Weights of a small GPT-style language model, trained from scratch on English Wikipedia.
Size: 9 layers, width 256, 6 heads of 32 (2 for keys and values), MLP 1024 squared ReLU, 6.97M parameters.
Training: 321M tokens, 4900 steps.
Each number is 500 + 25 x the weight over its row's rms, rounded and kept within 0 to 999. Layers, rows and columns count from 0. Numbers have three digits each. The size before them is the row's rms in percent of the matrix's.

# up: layer 5 MLP up, 1024x256, rms 0.0591, rows 359-411, columns 128-255
# down: layer 5 MLP down (transposed), 1024x256, rms 0.0591, rows 359-410, columns 128-255
up359 111:470478514486508513515478504500478488484574533514500494483483480538448544506512486502520471548510500499459497509491529509523513477472547514503498518499462483492553436448497497472498510535497473529502494530529489507472519482519505454488485494482496480508485447484511527491514508458496506493506512517495505489523461523518492521519496463489542482488566511483527478482512561492495474489493
down359 108:503500509502503521528490492560502486483470470477476465484524498508491559560516505509475449474418483442502525532459490499492467492489464501492549487553482514503483492518480523455532518529496506526557518512496496492560490498505542525508543488470492501529496507518494462517505520507509525475534512477461500492515535479498492506490512552508528476469490499475526486571528520496487496502497
up360 085:489503500465507517491496556531463499506500509504500461538475483516525535483451473504517512510500498490510554496506466495529521527527496520515510476500537496561486480508489511509517510492514473515528485485471453530536509486518500513448512546480518543517528501505451497531499513474521531539486506527500461456515501524492525548489529498475469524498493526524492508519514503460527501492504
down360 079:496508484475510523484517501488502506509457497475485455477525483474513506495525472511480506444475461521478476505568525483500493450493570472467510519502474475535499517457548524507471469473467521519513503499505456436521473533482473504491465497520511492504503489493502483495493493520513487441510454481536524521487494525482498545503499495496505484518486471527509498509495507478471491535495
up361 106:549496510489520468444532512498529499532461549505493499525478487517482470489496493476491537468481482536521473549493501490493515505477508473487515511451467496527495484522472535484477537541487520512475504505486544528451482505541479513501460535530545480475522464473517505500536470529521518476535471507484510520492473494461485517510531493516505508502507513526543503456546440516519541517474
down361 102:468474465506472508502535484494535525499492523487470493473505458509490507480501508519468461496487531522511501502503488469537481484550541487529489457531497498470508438567515497494499515535512480478479528513459518560495513473419482531502483498460501475457500501518511488505456483476472492482525468523570501486467533486473513541512500487511493505510507519432519495451484501520514494496503
up362 092:469515482497508492479496506419489507488492510520503498503488504500565474510500508504512531545535458507531491507477485482488484491540523520474503473537490503504509531536521502484519555446457492461517498454521504493543515516486498503479490510481468507507475481538524483510508516545523489493527503506505466460469519471517513512520498484474526455507496488536497528518527476513510513491510
down362 094:509492466495499508495507472516500521498512510560507504499540509528477533498540479464463494485509507530481474474535500510511480516523467544505501481518515518507495513476474522432449504490467492526523503467502509512542516537489472483489503499543473499499498543508492518511463517487445497488540507478497503457537486531503538507498536508479491515455472444484494471453472518478499490484562
up363 113:466450471497530488555499475483540511470491508505483459523520481487521545503519483542474461501487476487498518485502502522502506486525539500504472459532461491507523507545491512495504506513510488534529481524485505481505518507488474504470535494539498506566545455507517482444465458502479516521528474508509531497512473443495546505490488435542538501510478456500506517494513484482506510511549
down363 106:563466528459466459522470524552507515442526464526529527516463500491498485536486474530499555506483490463497564447493452505487454516494481502524510512521512527478501480509486443494552479463503514489499462540502475489472484538499485500491516479509462522504528492493463494499527525484481503509504509501534504527538483520515511524521468469513458464524483510526522498498451482504504507523482
up364 091:447475506529502519457488470466501475518485495541475528515493461497521505503484491539535514470553495519515500531511495522537483502511533514526503519504485540494528512573521533490472495492528507466522480514473478476478518534496510498475501427485499492469504475482499507511520473505486500520501527519507500523485515515527513489492531520448492491506467467485509496502476478476526473528456
down364 105:499522530572442487468543470497471515465495489536524480508456519462508489490498542483517527458525476502467524509494499490478481504557501512534514481471523470544501480448469505577517497487474526520486518512519548489521493484518484534534485508536509488487519493465498517495473492500531510481484511522458478472534481488492525532495487478505543495512504493513534496518498456509541533459502
up365 105:487465513483539513468535505508463515506504472479491416491472505529479466527493496445488461490531535485519505517495522488521475463530510492540510482459494479498500524473482515523491521493481487501497500497490523490568472480571517520500480489512481522500524501501488496551489530528476504454484542489462483508548505491537532453539469489530478485516512483480526508493470453513483484508425
down365 115:476519521524498516477489490504512517497508522522515499516474472462478473508462517482495492528539533512523522548483513521493509479471472515544527505528527509479474496503504515469499489523526449513516477490511499508456458536525555549482501426510520528482521474533553454494514495509515497508572480534532495493507498538492483528481503488506499514482486491497478487488545524557501513509502
up366 089:501475510510455523482538524483501534487511525485490472498503498457487492498501509471512485446511499480526522469515483481474471510509528451480492480508482520525507539455468503497526447500501527541478503488507536536478466525501517513494531512502520551526460550467470476427488490492492524472502479477482538531550489535491472485459512554498521497498447550486500511489435472513512478488501
down366 082:489459562522535472521492522507518505462559468477482480512500511477474518475468526534503490515495520489495482520458512497513497481541514513508495445502504456488513501470449515534544548445490499502532484460500492518503474512473502472512481492484508504526514455515512475529533512480506484535521522530538487508481510480472492489471486482542520536509479484491493499521497495450492515526532
up367 100:513497504503529515471491464467469536475518484521522492531533485522443510476477508441518467547511476464454465500481469542502475528507480510505503498483468468543526505518496527513475509488516495562457518446540525489491500545513465484483468496497507528480444477497495529516492499457513512496513516477530547529479543515522495563489492513513491478509489505545492516509516484542498450517529
down367 102:527530504492470475496485502499514515535532498541481468474498509479500494522498514546465488473472483529501507486483468531498496510529530468545483496481509475470532538485547489529554493513541485486492504513546545498525528516503473517495484530501514488577485473485518516481467469521545499508534474475482507507497463508488492534486515501548497537475485508483472522466578507498526482517517
up368 096:525503499504434501463481522471494513500477458474525494508499514502552515502480546502496513558500492487476477503500500480489497472450474513461472471515470505477513512510461519517525480503474487537539510446507482477510517488523533519480525473500498497496526511529490500512465466468481507505491464496522532486471477494489501526533539519491483499556488524534473498516520510449516455458513
down368 103:474469483482463506506493468505527493512520473521484522500527533535504550542545529471497489478508507504520470489476499504507502535476495495500508518494455516510498538520463488507505495500511574507474499494532530539513508522449529509534482508488528557498491475480514529517531476495545530466571502491543495508515461472470458542525487482526491483481460524475492490489533447534478502477519
up369 087:498496451509506522445515502500473489503540485479473530522511469509500527499493548525507478469490485534502497526522542452473519527466487482480520499454508520510493507526522471482538457498491536465535529484465516516553471508493482475478504499541489512517504535482515551517449484553479516478493417472507522497512502499467523482505484486475502496495539505535524513510508484513514536518498
down369 093:528452467491508560479525520529475501476501514533501538474493502525507508489508500481519544476532485558486497566479494504497550537504494490522482498475506516480472474508503481505553495503492474491484511523481518500473518511516513549499452524432511475532514454474506517543527465492493548501493490492489481479560492459507529530485465460517486503509480494505487477493492521470480489494487
up370 084:518528521484458530507513518515475518520514507493509498501488471502522500492501526469543457489517504459482548520482539537471494500498508504465505482506554483500505533490519512537536487493499518520509476469490506520538499522485494472494553491505541503513508528488485490513516496497488530511522467502537548515532516480514493505455519505497544496469501473520449452497471485490539434493482
down370 054:507533501500468499519489488506513517535517497532495534500493500519525452480499513493509491522561515477511526520500521516465440498525457487492513539482538477533523520491523499510484493503529504517526485463535486494497498505481501443493490537492504543481482481503514517477534490511484480544500523491525472488527476473497516450489465496493488490495477458534516488472507484479474514551512
up371 103:478493521512472462507530523516488468488510474507479515480482519513459563508504511450486493501513504481531467435448513498525500541500479498498494514527498485537522452543520460517535504478496470513525487484475526482505499489483506500533491485490528485520489512518530469517474478495449515471503565470509474468567464498496492523475522506495473531474505499479455512483487516515519523501454
down371 104:529522517474479517462541452471448518487535496469514491503528497523526487447557476493468524503514515530499489484508462467490483492506509534540517486483479503485522540457503486514494503520515517539541485471475488479499510472534520501498534494532484504526488520503516519504489537490482447526518500509492509488447525469453491491487481502504549503542501488498478505464535458500490486538456
up372 103:516467418523487524518502497481463529511485490489469457481487492550505494517487489536488496480504514514483485482513536520521475527494480540521506532484508461465533492512509532476502512510517481533529526540509510512522468524449518472460504502479500517495507481512467513469472490487511512530465467477524503478517490560524494450529547488489502494500505450489490466460499505450575506513469
down372 102:456481524481492518467478463513502531495494507514491510495460491439500524460459515481485510517513513510521448515514533507452500555525499502485544504513511501493482473498458511473475492512505519495483503498463518531520475540528538531506516492478479497469500484494456478485525498511498486521505477525495499549448526519553498474458498539468502492533475476512513517505457474542513501475511
up373 109:477462528492448508552483483539516523511548500543519488500483484504528480490517479491459521518541485470463500500513520519534506478466486496499504490435496472506504468512498516505495512485504526500529545479491494494492455498507476507496566452494545512455526507499500496514467510495460506492510537537507506521485473499485470519449492528509488505524501535523481522492535468466535507509487
down373 097:509492502520508518520498476486466481456539526512500492488499522494548532494486524473449513487537495513505489497521487476479517488484507507518525472485559493508460541535525531519519522485481512495491538467495484479472540487482513483546493513466448468490454523486489520514513433514497521470486529504519540510468501516521500440489546468516480483505484516476505493468498511503542521465518
up374 107:538489478529542522510504518458526501542474509512510467477476490506467494550509510458477508462492481514534489456491501522527524475517495518479522509485515499541456499518499544528460548464486497524526486481503555461513498507507528542463489463517485504530493523516509486509533549498499459502499517472514518529504488539566515517511477481491462485499495486546501495496497453512539517496503
down374 113:495495516505485546499526501474450505497516496510546493506459479511497464505491513540453504489474484508483496509492481505520497493472485520484472491509492474453470483501506509527526484476491470492490494476500519503531501514505545504560493496514507505447531522504494493473505515539511483456590496547523542412504513484469557512496492536477502519488475491499512559489466494480445536509491
up375 100:493497494520468472470471464503507507524512492460531517523483506513509522420539481512507587499489429531488510459535462500498457474451493532513519507507511488488476533526477527511525479487526464484500450469511525520471463488524494464530482477516497518499554492488533467483495504492463537514481432495499483501496520524526531460514502494457500538454512517533507475489504539508487527506488
down375 103:477483569495537534524512533473538520552498528511491477465502511461467481516506528462512499520548500510479504503529499514521493524487468469528485477489516501545485517525494483521519556490522487522503520475523518504525487468517503459512533504484517540520503507502472438477482487514512484506442498505466495476503527505550480513527537495499496451524482506502450520480559506520529476471531
up376 095:545486540533516477474522497501500489521522525478470505482491511497491506506501488491547498476526530493465493544473492515514527474490519540468464573576485477507493475518514493530512483529513542495491501468504514492509501458502461502497512505521520506520478468512476478486457534485495530514530501573544486479543474522540516489488474489492468525495511456471541507446485489518547477473490
down376 098:515516470516543500477513453514481503517518529492511473501525517533493498519505499490496453528503448503497496515497480490527500464473497527488503508482523484458473515504479494492467480534508475469486514455510465478493488478499547492537477466500474461504539507497529516479547494525485510513509538489499520496523504516493476508478475499485566501524458485483468529519512535465465546478517
up377 103:499502490473475489550491538500445538519495521465508489516546479520479529485474486479480523499540529551479480517483501491468452540529469502520448511532466520484473511476538495497493524473495544540484467493530503506495524543520488509485545509506502523503455508498495491501496530493493538515516491495462442473504514529504463489528505484479517521479444480521482519424510531511525498505501
down377 092:510539516577563547480528499516488505529484497485504476498491527495499484505511497483512502514476531479523536437554492438484495492498523516481507493486500489495495488488482534484502502555534486484509502452520512492486494522474505549466535514511505539513505456501464508485461506525485513499545493536498487482481516514504509512510491528482518465542524483529498481508481521525466506512495
up378 102:507473526472541523476533498478490519505508484499505495541485485459507489494536505504505492493548471471524493518514566502497491479522498520493486488485525471513512534485514495520483531480515477489521510445484542511507511486502467500498473507500474508497523513552507472499471493470530493493476487475449483498450493535475538516479516554506530492519523535513542542471497535530568502498472
down378 091:486473473495495501506494508527520524510495481505469496515483483481518482481486484497476468501495517473523468528449455532482512540516534489504526496531523536524531481543497507487544479471499481490470447513496522494464491493526481527471464547477501487503476471495505522461481482482472471496534500543497497517454539529449513429483470493501440514540473523452492509485527478462497517511462
up379 106:507521530549516487533460476537529485507504520494500453505482513452512479446508461462545483498491477538504449562522499497479482496541513476516455505531501512512506487520510517563509455503490566517495491473471514504511522540499522518495499457505515509500487455482491468506497502512483506517493490529500491490462498525522477505485482478473566492470496481513525484513502508428498499505508
down379 106:508489508493499477542490515503505489522491466477525499515487510472471503492505524442495496499534501521501506517525495544507469477494504535500513491491504506503459494488471482519508455532507556485497474475507490481484534520457468441491568493465542522513508482468509517544481535507517487509525473500476522524471468541543530532539521558474469497477518509482556505496507518530521487446506
up380 099:550470508488540509511535494487530520496497519470507502502511543534546471466509499527509495483517477518523480512518497545499502506452521511481512508541532495523474495497500553484477545480514474532488482464494514526562510516498496513508519476498435485460494419526455520486500552478487491512492513484487507499531462529491456494462481502487491504473505486533483512493445471516469461538530
down380 102:479512479474504491477529476507516447555498542474492488492474487509444493487499519452507476489444495565533508505507484523478501482507510513500526464499513450513457516527456484532461520537491475501472507461465480513488480526497508484484461469498499477484468502470494506506504516509501453511511550551548514526476497521513529479486514488516489464508497502459490478503494517474523539486491
up381 101:475572503472479484509493538500541517502527511508511489500477491533477461490469520497515530532541463529522456497520522492506514538517497448445528525504479496491519490492472527452560516494486506493520509463496523516515505473499508488538534521529493511470489527495476523483473475535467530536477475492477473504505462497498459477503518507451492513480536508554512541506504485487470519513547
down381 110:486483512547500517502505530505503485509497497514504498513510504478487405517482492511508502487483538512490493489508505505527493553487529527520496502514453500533441509519463507462507531509480500555535557507460545505456515508534451504503478505521543507533484515529489455503492464463508529498486481481490482496515491473509520532516533490492493508472533472474440481471543540470528463492490
up382 105:501518529547487562498512521500488510489504497501491495482531509520466500461483495496462508480516527509505520468491514494488491499509483476485487480506531517474515542543479455530493531478504501480493458447470510455451503527526515474533481543481516499502504500479505516488412534485489489510451507536497492463480468460549514525477503508537524499510482505508456525529496512496531498515526
down382 101:472505515507454528549501535500501473509460508513505480501505541487539560489501470478451486555459509510487534517505505468480521470578442529479513453459516545478487511483496484518509488486492490511493496527512486502513472488525448542492506543492468490476505458490503509481513519548478498493487515519485495519478534496471518509506469480522507526456496494518493495512479504498528494430533
up383 100:536477514504523451470482569506563536495500482546478465449463483529497490513495516495535502509494520501511464521471507487472461474488476517494462505486522515546521559542521507487450470490460541533491517532494502463488529518501524520524536545488525463485494484491498541496492526502526505493528509497511518467550494498497499495534501491501499528444473487517451492497493536483521477471487
down383 113:479493518524443467525514516505488529457499507494533517485484525517502459474491476507454515500512503543515482534472491480466456512511487526491493484474526465516498489506462521478488490475492455514478520495543545478509517492484518502524562544553504536533467473554479506535481491484519459473487493506529508520497529473498522491493466501506513498497494500468528531474554510466557513468508
up384 100:507517491504515505491527494456503487516528505477482505497530504457479506501564508514488474467466513510528514546475502525476510482543460537510485476500475462464504523505450453499516498503485511521495520486515525480481492521499514509507507516479499511440533495540510513495486496537509468507498530505498473507442508477515553527523529515498509528470495498500484452478534488462505517483489
down384 093:521469474514480535494467462536537512478475497531470531511472520495477545504475493496510528504488504504525492478521491488499553482476495470536522502506457526507469453445487513530560493483511525452455466448518506520463515497483519460531501523538498511470496509498525553495481508493475518472496502444492486454519510526492518484543510504528501484509481505475481515482483497516465474514487
up385 098:488493501463517522522502468497491509537459493480468490504523517442528506516529475509459525520559497497471508497523526499503496534476516519525465453455460467529497511487515544483495505522498526489460502470504510489491490491540495431484484497489487495494546470453499545521529506513470518547488545483523488472526505543494499460513485462453472471536514509484513477473491481528492468497529
down385 105:488482508550516480534493502519494533522491490521552471514486509495505503553479469487528544498515527504492469562492506523477536467465566517507513488451526525518443486559541475522519487458490516503530502490496485458532494504527516501476510475531498503508499472490527521509476504470527449499502489481533500502530546464485477462485488492502467515476460495511493530480506519481494531559499
up386 099:493539509500535471465477503461499501560487468501481510476501462523449453499468554490549456524488528508505509522511536493516451475488513486455501454490518452497479509490484483476502504520532510485517550489535532542489475517492497523446495465498489502492543481528463501484472517469500459509499469496482503498498524529522483516512539552497523486504522544530567488508496513480504458516513
down386 100:494536497534511511482505510475532492461521498511548495432475531532509504475521479527507492543517473532496496469497565520493525557479526511500505493499464524500486506486504492519484508514530499481539525496496503456525522510471535530517523454470486505525434497501486479497518487482511489520462483507511504501480525515509456506504488486493526493491516486518505522500521494501512479497522
up387 108:484498471507496528493509503496497508529529540526510452464504566516508517504501545494527512517538463471521508494525495528488545480487496502470450496541436530537522553500514498494455500496482505497475472504507491501504502506539539537481486470509514494506515447505405507430513532492547537494495540470489521493528483526531508503537552495497476523551489479527470527493497504531514463491516
down387 109:436509494516482527478500486479530513486517465485525517505458475476465481473492510523501487513502510522524496530520485485504474501516476444497524488480500454483484509483496452509501485513524519477516525465501501520500520485492501457518534516537502442542494484456465551540493510499499512481549519526477497590495521513481518484489505496542502497468500481503459523509522535538494503490524
up388 103:468521518527476490490519510514519544493526533467519496497476491497525483502522532477508477445531474478484497465499485510499561491522495490503492489508514457453516506492473499559451465531493557442515516501508503526497473489526487509452480465535532488475496504528469501517454510482539505457515569468465475502510439496488521465532488479497529504482488498458525527500490484516496544535469
down388 115:506501504506509502453532517500492495492496487491513509507500461533500460435528462510546515520524488524477497491496520542450476514484521491514525496543456449502481484480457496481465507519478511457512529486438493502513495496566481485448468516516512515477503533513487491521494512492512520452491464518489473499493509452541452518478470512525509497495485476480470496448473491514472499464524
up389 093:490496505528463512517491507502515461537548436430484468467475465495501490500471514491493468501503510521461503495482503471507525480518505517497529549521492522516495513503507500484538529463505498498493481543495508497535495509553483492511544526495507528498523476432518495511503535475502485500500508529477472498503461503484539507540507493469518520513474489538498486558477508494540459464488
down389 096:531480515522541517527477465444484535481469511499485487473465519504509507506528506518507498502541495474484535490490504499547544485542477538514443484526516505464516487514513530503498494546497569500535481536513505479470535483537518517475505490543482551551521491536506451516544508484539505499538478488523500503489504514498468511481515482559503485494487495480534480434484495472503518438508
up390 093:505518535508529531484510491488536422505508477556504521532447526492514464550514518538521533494506492507496472541502514519455569504520485509515523505441454497492499534479511486514498498483488485483468513529509501505488473506507481495536502497509482501508484476498475480528502483468477496498451484572509494477474485502484539519523458501516484493514487456513517530479485521485494457515474
down390 104:520505528492441529469479520467495505524498494406511474484483528464473522470481525501501500517504470507525529507479524518478461478503449522487489523531548489502532513505504529466502502464502489559476486508492512515477467493472440537502503459484526509479492507492519460512492472515495517489484479462464530509515528505532535491488520502466482526449480488485478500475498462473457488565455
up391 103:525495514482498507467473506555529496544522506526473488557491527490528472479514494513468522504499560491521495525489511468504549470496480540507463506511502509520523531528483522476518501480463505497466483474554513491523544476513504543490480488510478473463503535539474528503481510509481465519488525490467517517535473496505461511527501500535442500546485512509483477455456484496492481483487
down391 105:471503480484497496479497504520494494465529511509465487493544453519512504512486514470477512519506499464491483497523536527520538528494543500442469465496509492528500510449514472468504529521508534497476434505508501451459514480498521542468471486503518508494490479464461515482515513480505503512454520465519483515499505481515504489508536525447472538454515522504503605467518540475458499499448
up392 108:536504465534496523510512516505483523545465492535453462494466468513562501510534504479488499540500525469505503517528539488484503463484522503482496510491494499494516529486491512512525520483475508551484508467519468547533492514539501467502507499484496460488527487475473560500492544479524496539473481524504555502521531495515494456481473507496489451506494489550506493546507556473483510526561
down392 109:474449532498508519521481506511528498518499453501512481498494503466492502488547515482504473525499500515461524529530463511518514492522489536478473480524527533488477495449474546546530527523508463494493524506510509471524513518519483494487558497533513497479523497493511491499485530467503513494514494485538433473519503482507485492529473471444493491523512496528472503478534498504461474482499
up393 107:511505497500510467480485470499530519529494525515474453501471507533453496528531573501528477509502510500450522509470492519498497535516505496507491491491482521497508525484506541466502473506522523468455531451478502515478558486502503542454486539483535457497493461501471480497462494487488532477498503523475448506474517500528513538514503474498485493512523480470511535514491516519527556450501
down393 109:490510509502475514516494511497562531514480499478529507481505489537450518474498481530536512461494512478438492514487529472544517488536511458508500500501455510475464485509444485468499520527439512481497477520505510486544486478477466517496473489490518513545474515486519522493495502482495474535513520510501503555550503480501519525489514479499492533476494510534483461555463514514503494496522
up394 111:520532478541479524491516512481498505522550454477479500516507478492483500497471491536477496496511535516482499501481478522469486473501501513464526501510497519461493506520448506463531462513538511478509520526499515474472489469528519509499512513468504483497473454534519542555471527501522484518492517498469496558467497463496464481487503520490562498531486515517452509525493521475511487518476
down394 110:468502505525478489484517428493497479502486488496481522485490492478482462547496486455478496555490484526515507500434499482521499503501489431486491493486507494490485518484504507525502493508519536523457548540487512509460487536518457547528493456512485512536518512470506516524483451472442495499498522478515492444522463511510482486510493499516478517512491575525501487472555462487536483488460
up395 105:499468483462438497499488459517535466498536487489513446500523491492497495522490536521485492520502520480460508512502529457541475509494452497517483460539537527502510496508491554477505535553557488482535518471465515499488544496484513489487556534517522487495542494529489482510511527496536471471475513519459558519501505494499498484536500513527498499534490474507523482476517469468502486470524
down395 107:497486493509495489468508523496471429546499495461524515513490549473508484485532547533497458505470498484514511502528487533519469519494498486498476512504488478479508497505513511518491499508564494496520528496505495466449544492490509523513499484523517508555533482518527489503487537522504504484505466523490519457506521482543511494547559530466489507541500521462472502481586518487434530519475
up396 102:520531505538463499483468503516512499480509467514498499507484504516555509477468443462515499494476494455471478482548515509482524456474444485481494486485470488501490532510494508546487537514520523470489470521483530483527499489493463512547500549496545451491499470464509485471528496523526490477533500522468490517506480468430475519502515519553484495487493473484462496543499501493463516535495
down396 103:530505515513483488511509493492487525517519446525533502513481503487523485508536428520493526513490480475524461489481516514477546523507545522514497481481507503535489449493510499531528505508430536461502489478499507520444468519482467512475493472471501496499525487512502508439501512464529479503474540485488467531540529467472508477486446482534516528532536464513535498516481506508473502494553
up397 098:526456460497497454440531462471525534498485535471523492509516514494476514482520510470508479510501467507470477507485548471524506522519520505501488449508529524503511506526492510487531488474503499501540519481474502511492514539474485487472472509476499510515491469499516526482487541519474520518482497499477560507471503486510498494541483550504505474495474505507512500526484455490509461513484
down397 112:520519526552521502457539562447500474487501497496502504528499496534460506523499569572517476490510502492510488519518488519540523503453540534477487504493496516480502522512488467496485470470516494501515538472451507467486529506487466525519506445527495518476480497505508499497501488497487488492469502465529501477509509521501500502515520533474479502492542479525480501497513492483461485446457
up398 109:477509542495474487535467513495469497507509493461492502506539525526477562467543487473492494553501548494517501526491498483460499514469487528440470487511499526476535480469502504503487514524514475522477484509509496507473533520522475529486473515500468468509481493503530486550487508509442478536480463499460509482497489507483503515498484471510483579556528488551537488481502486502489483465500
down398 108:484484495506470515443470535514487489474498481514465501523525494517549468506501498453485487510485495503483493500479473497493502463518512511488516468536491511480515470492456508495519486498499479487504543502486457518572483546515516506498487491523492522482489521549478443528491501517507514521521469537464486465491507497528547488508522548516502546522491484496533453495475500509462459508489
up399 105:492478496456484469493476518475535507512509530516490496532524479509513490505465498502550477499508528493509492495523507511501480444509474515522516538458504488520484495469472523516522518503479523442496506472497509565521484503508492484497545542527447462512490532482553527508548497473488474506522515526506475541494503460488476509480496460484520495472490528537475505514502492517517474519487
down399 108:515509518502500547484422482493465484510524485481468561495479471488484520487476495504484490480539497485494509490501492487489540498488524502502455472503497536465490497511493483493480527533490492520498526530516512490528464476518550483482490473479537505538472496481542520485518457498498472538495519539483496537485457488520520520541491558504468505543476483509514521493494514474518526458489
up400 097:527513546496490514498500509482540494509480509522507498507491509509490516474518522484514517521510518457486458531500549502530547476542473496468501503487500478482440481470474475542478548489497492486502536476530461489508535550514474529530528453489503469503513519528499495494487494495513495520495513458472473525470457498508518478505494531523498483500516552496475435550489510477470494522508
down400 093:447509443545538479521477523496504497488502509482497474560516508497475484488537524498524483504485499526512494520466486536525450515491519544540511461472449533535527495497544529515514516469480495475481492543522533552469514485492502488519519483509468496524510468474486500517515490488475501455503451494504476475488498491517488453451519500508486498512495503530508495538470514447532516487536
up401 099:536467519513469506537525512491469512481525550507471473529491482519489465522542528509499533497499493489554513537482515490487478505510505460488560549483476486453520487514523516501492526530458481533506455517477515490509473525531517532527484506488492488491478517497500477519454476577513515526481504521524531478480500535529500495549464495508484502482477521508515516490491468505477521508556
down401 100:495517467504511518506516430499474463537476500455525486505482485492475457485518536507480524568491476468472487483495498444486542514498468482451487489446445576506455490468515488508487478497522505528470556489483494472487489503492519478464493482511484506488525479510487494479475538494545521497457547505468489517481500504519509531485481510458494525531471470481480468557517499530542505483492
up402 119:440468495468501474512529503523477487495469506510503503497462523496479504431494498478454519467525500478486493503495475524484491472481468550468495501500548508479478461553477476480477484504502533549517520445524490553508457504518496494486492526482473490488503571481548514456517518492469516479504511511512474513430478493457500534454474512550452496471546522473503509503474486482506497490502
down402 105:476478516526513549526539463520509505489516483510524473472534513511517479507502497465512550484470471452467495488491495461491507471523512478554519469527521524508544501498487470556504516527461545473478528498506472474511508519465523497513521497444488497468540473484488474471489502490511518559515489470489486496540536490522425497528472466517526505505475497514476527506558513478500494515494
up403 100:451475476505495475504495499535501497529499476534534509532491480484488484472482505515503518521512488498534490500470483524501540471503484505515556478474501483511500476568510466497500479517520500472496505505493484448541518471496542517475452466512502501531501490501534454451481501464482492515449510509501497457513531533467549483540470519522498489468487523468496474458524502528457484557485
down403 100:477444491523468497485464539502531505442520504463530509522505474529469480496495492508499462530476500521467565434519496557528458507507494490508457526519511499480530433473492458473461459528482501467459472496479507499519507502508509494484481534527482527466515535475475498502538502511518461469521485470502477508511501503481522508514470541497514475497530475487506453503521501515493524497492
up404 109:562484513468516482528477484479548543502497519506501485522496509448496513475488520519482481504494547529483491458551481502500504483524494561513497514475538519513485494555447446533516526500487499505516473483514498506494497549513532547496505514524530494508551471515499440517482460503521471471478491530497520533519505535515512507516545482521503535464493477515515526521543520560482493470476
down404 102:534530501493526537492535492512497467491496492469472494486509485544447488488565495532492480529536550522508470499510464425496504494501481524520553517492517497444464481449518468480546524520517512525489504553496520482487522518507518483542506480525499484491504504482527454509494552472506535502527515518529488504486490547486528555491499514524502483516522477509503485532518478548519475519508
up405 098:494501488505478492502503504488477523505523488500518529516435510478496450471450475454524475523532487491495543557520553528472465503529546506526508495497479476455483477451519532501479511491520500524487515505504486512504475529568529522544503484530515509471493530477465500497514550489477531533464507530449505528529503550503518499485521486455470488491487508490563504513479511536503452516475
down405 104:512516536517519506512502498541519523521535503445521485483538507483490495490524535485539479531505496496527507510487524519517514488459502484519467482520487513492490471522512440504478463508472479488474500499534528489538492500492525489491466505521470542524508534543463520546500447538503508476487480497444459524508497482495509443515492514485543511510544531458468495496507539468507499517502
up406 096:452553516468558464475459512538508506503524489548473486497491491514476483452467507499496491476529513515499523511510491511512492479488465460476511540517503505538528531438454504510518520511490509509533536458545457505484517458489479499457532452501506530511504476500483459520485485413482484514490464520466489473497528456529500474473525462484490512495510516475528529469493509451499503510512
down406 104:513477465532506507507517507503467496498452502512488500491525481485496478490518497487491439543529480499501499498522462504513511481522445519489489509477502498489492525496474455541513490482538509476469464529525512479500491514519505453515515485479475499458483458481536539467482548512483546517508507534457494555468472433499486516489492491525540538555541502572486500505521523486516482540497
up407 093:536525521441507507489528515504533473515513527524455493505499493526458524531510505538488508540528526495524497476478505510490490524537458480502500517490473504525489474517475539534515573486460541514518504519464502534517503539500501474456547542498508516527514490427471509480551480471502539490549460526500505484463531498509514460521519480494520483489458499517504486509487512486547517514527
down407 097:516516479519505533509552496512507472490447533488479529443473529496532452520471470475487469488514511539527498518514476474521510453475486496499500474507535487533482503519552518508493457476479473473473546468521532512506508512496547478491510517488519510494482525516511515467512501526503490469490521512511529481535465475542474541582474451480538522505487542468536512455513438459476515486518
up408 089:481491503481555581506465519476485503508533530499509519499442455493450517486544537490511466504491461506497554511544462436480509507524495494470498514514475491493496552501513502543491513536469499514482514471498488507501470502537510505513489462516495512505473507512491463487497481508502493501524510498491479529517490531491504477504502480483492473472475517526477542493537485481529502520485
down408 096:502491489537454481497481512563513517554485478504468461477483503504483518508514522521556496514487508500524539509512476474525512490511474518565514459451505474512531492453491541496484488516461516489495528492512545502462480477497487480502478507500512477494514531495492494475519463479509482503472478501492531420515509524511517527521530514464511521428525515524496515518475492451527583485476
up409 103:547474519458499534501492522488519462505485535493521551473494495503523498490496497499501511432501480462517497451488539496507470500482501507531486467478496525535437487518488505480518546527523513491512491503490511496501497510557501473501490508492526524508502500508450521522530475501514494484514512469474465502520451499529536499475475505476526499529486448515511552544478507538547478514436
down409 109:515490465511455519513475538504492473470560477517520502493534445526469559501506502502479509477484463496512464456523508513507503509502493555451518445468494491528474499497514460472536501481471476512501526486514483483513477525498559449492530507491496510483527519513487483492500481501499513521489471511478534523514517512504512498449503508512444486511472546501511530464525457441525529495477
up410 089:475513453492456510499532523559526526525508501512480532493492508529518528515483485501541533479461502514479507486505439498510498502497477504494517490457484535496496499475481529487471542551477522486523516546495518523500556489510470492493510494516513449485510511495464514482502508509498530489518522527509494505514502472497523510530441520495503506480519505524491519455502467490473471521478
down410 089:490490505514534511473545505484507499479496505482465534541485513497465527479504503484539491513584494526546461527534520522471524485537487531503474454556524502508537508504521482480526537504523477512481546526521485517485474476511519497480456537465482555530512463473475548501494515546480549547552525505515490479508475510551448510513495508501548483530495474503495506505531456520513510500512
up411 098:522504512461504500556475483468479504516533482492539511525466496483471525517491510492522477482487469501476501461522500525516525497560503504492470493455459475505529518514488550480541530470475484503493495489521493499526462493487506520469439497438516520522491495461488518469472483522505494500527492513531463485522494560496492502494488494495455488450488500522533490465518492479538460464477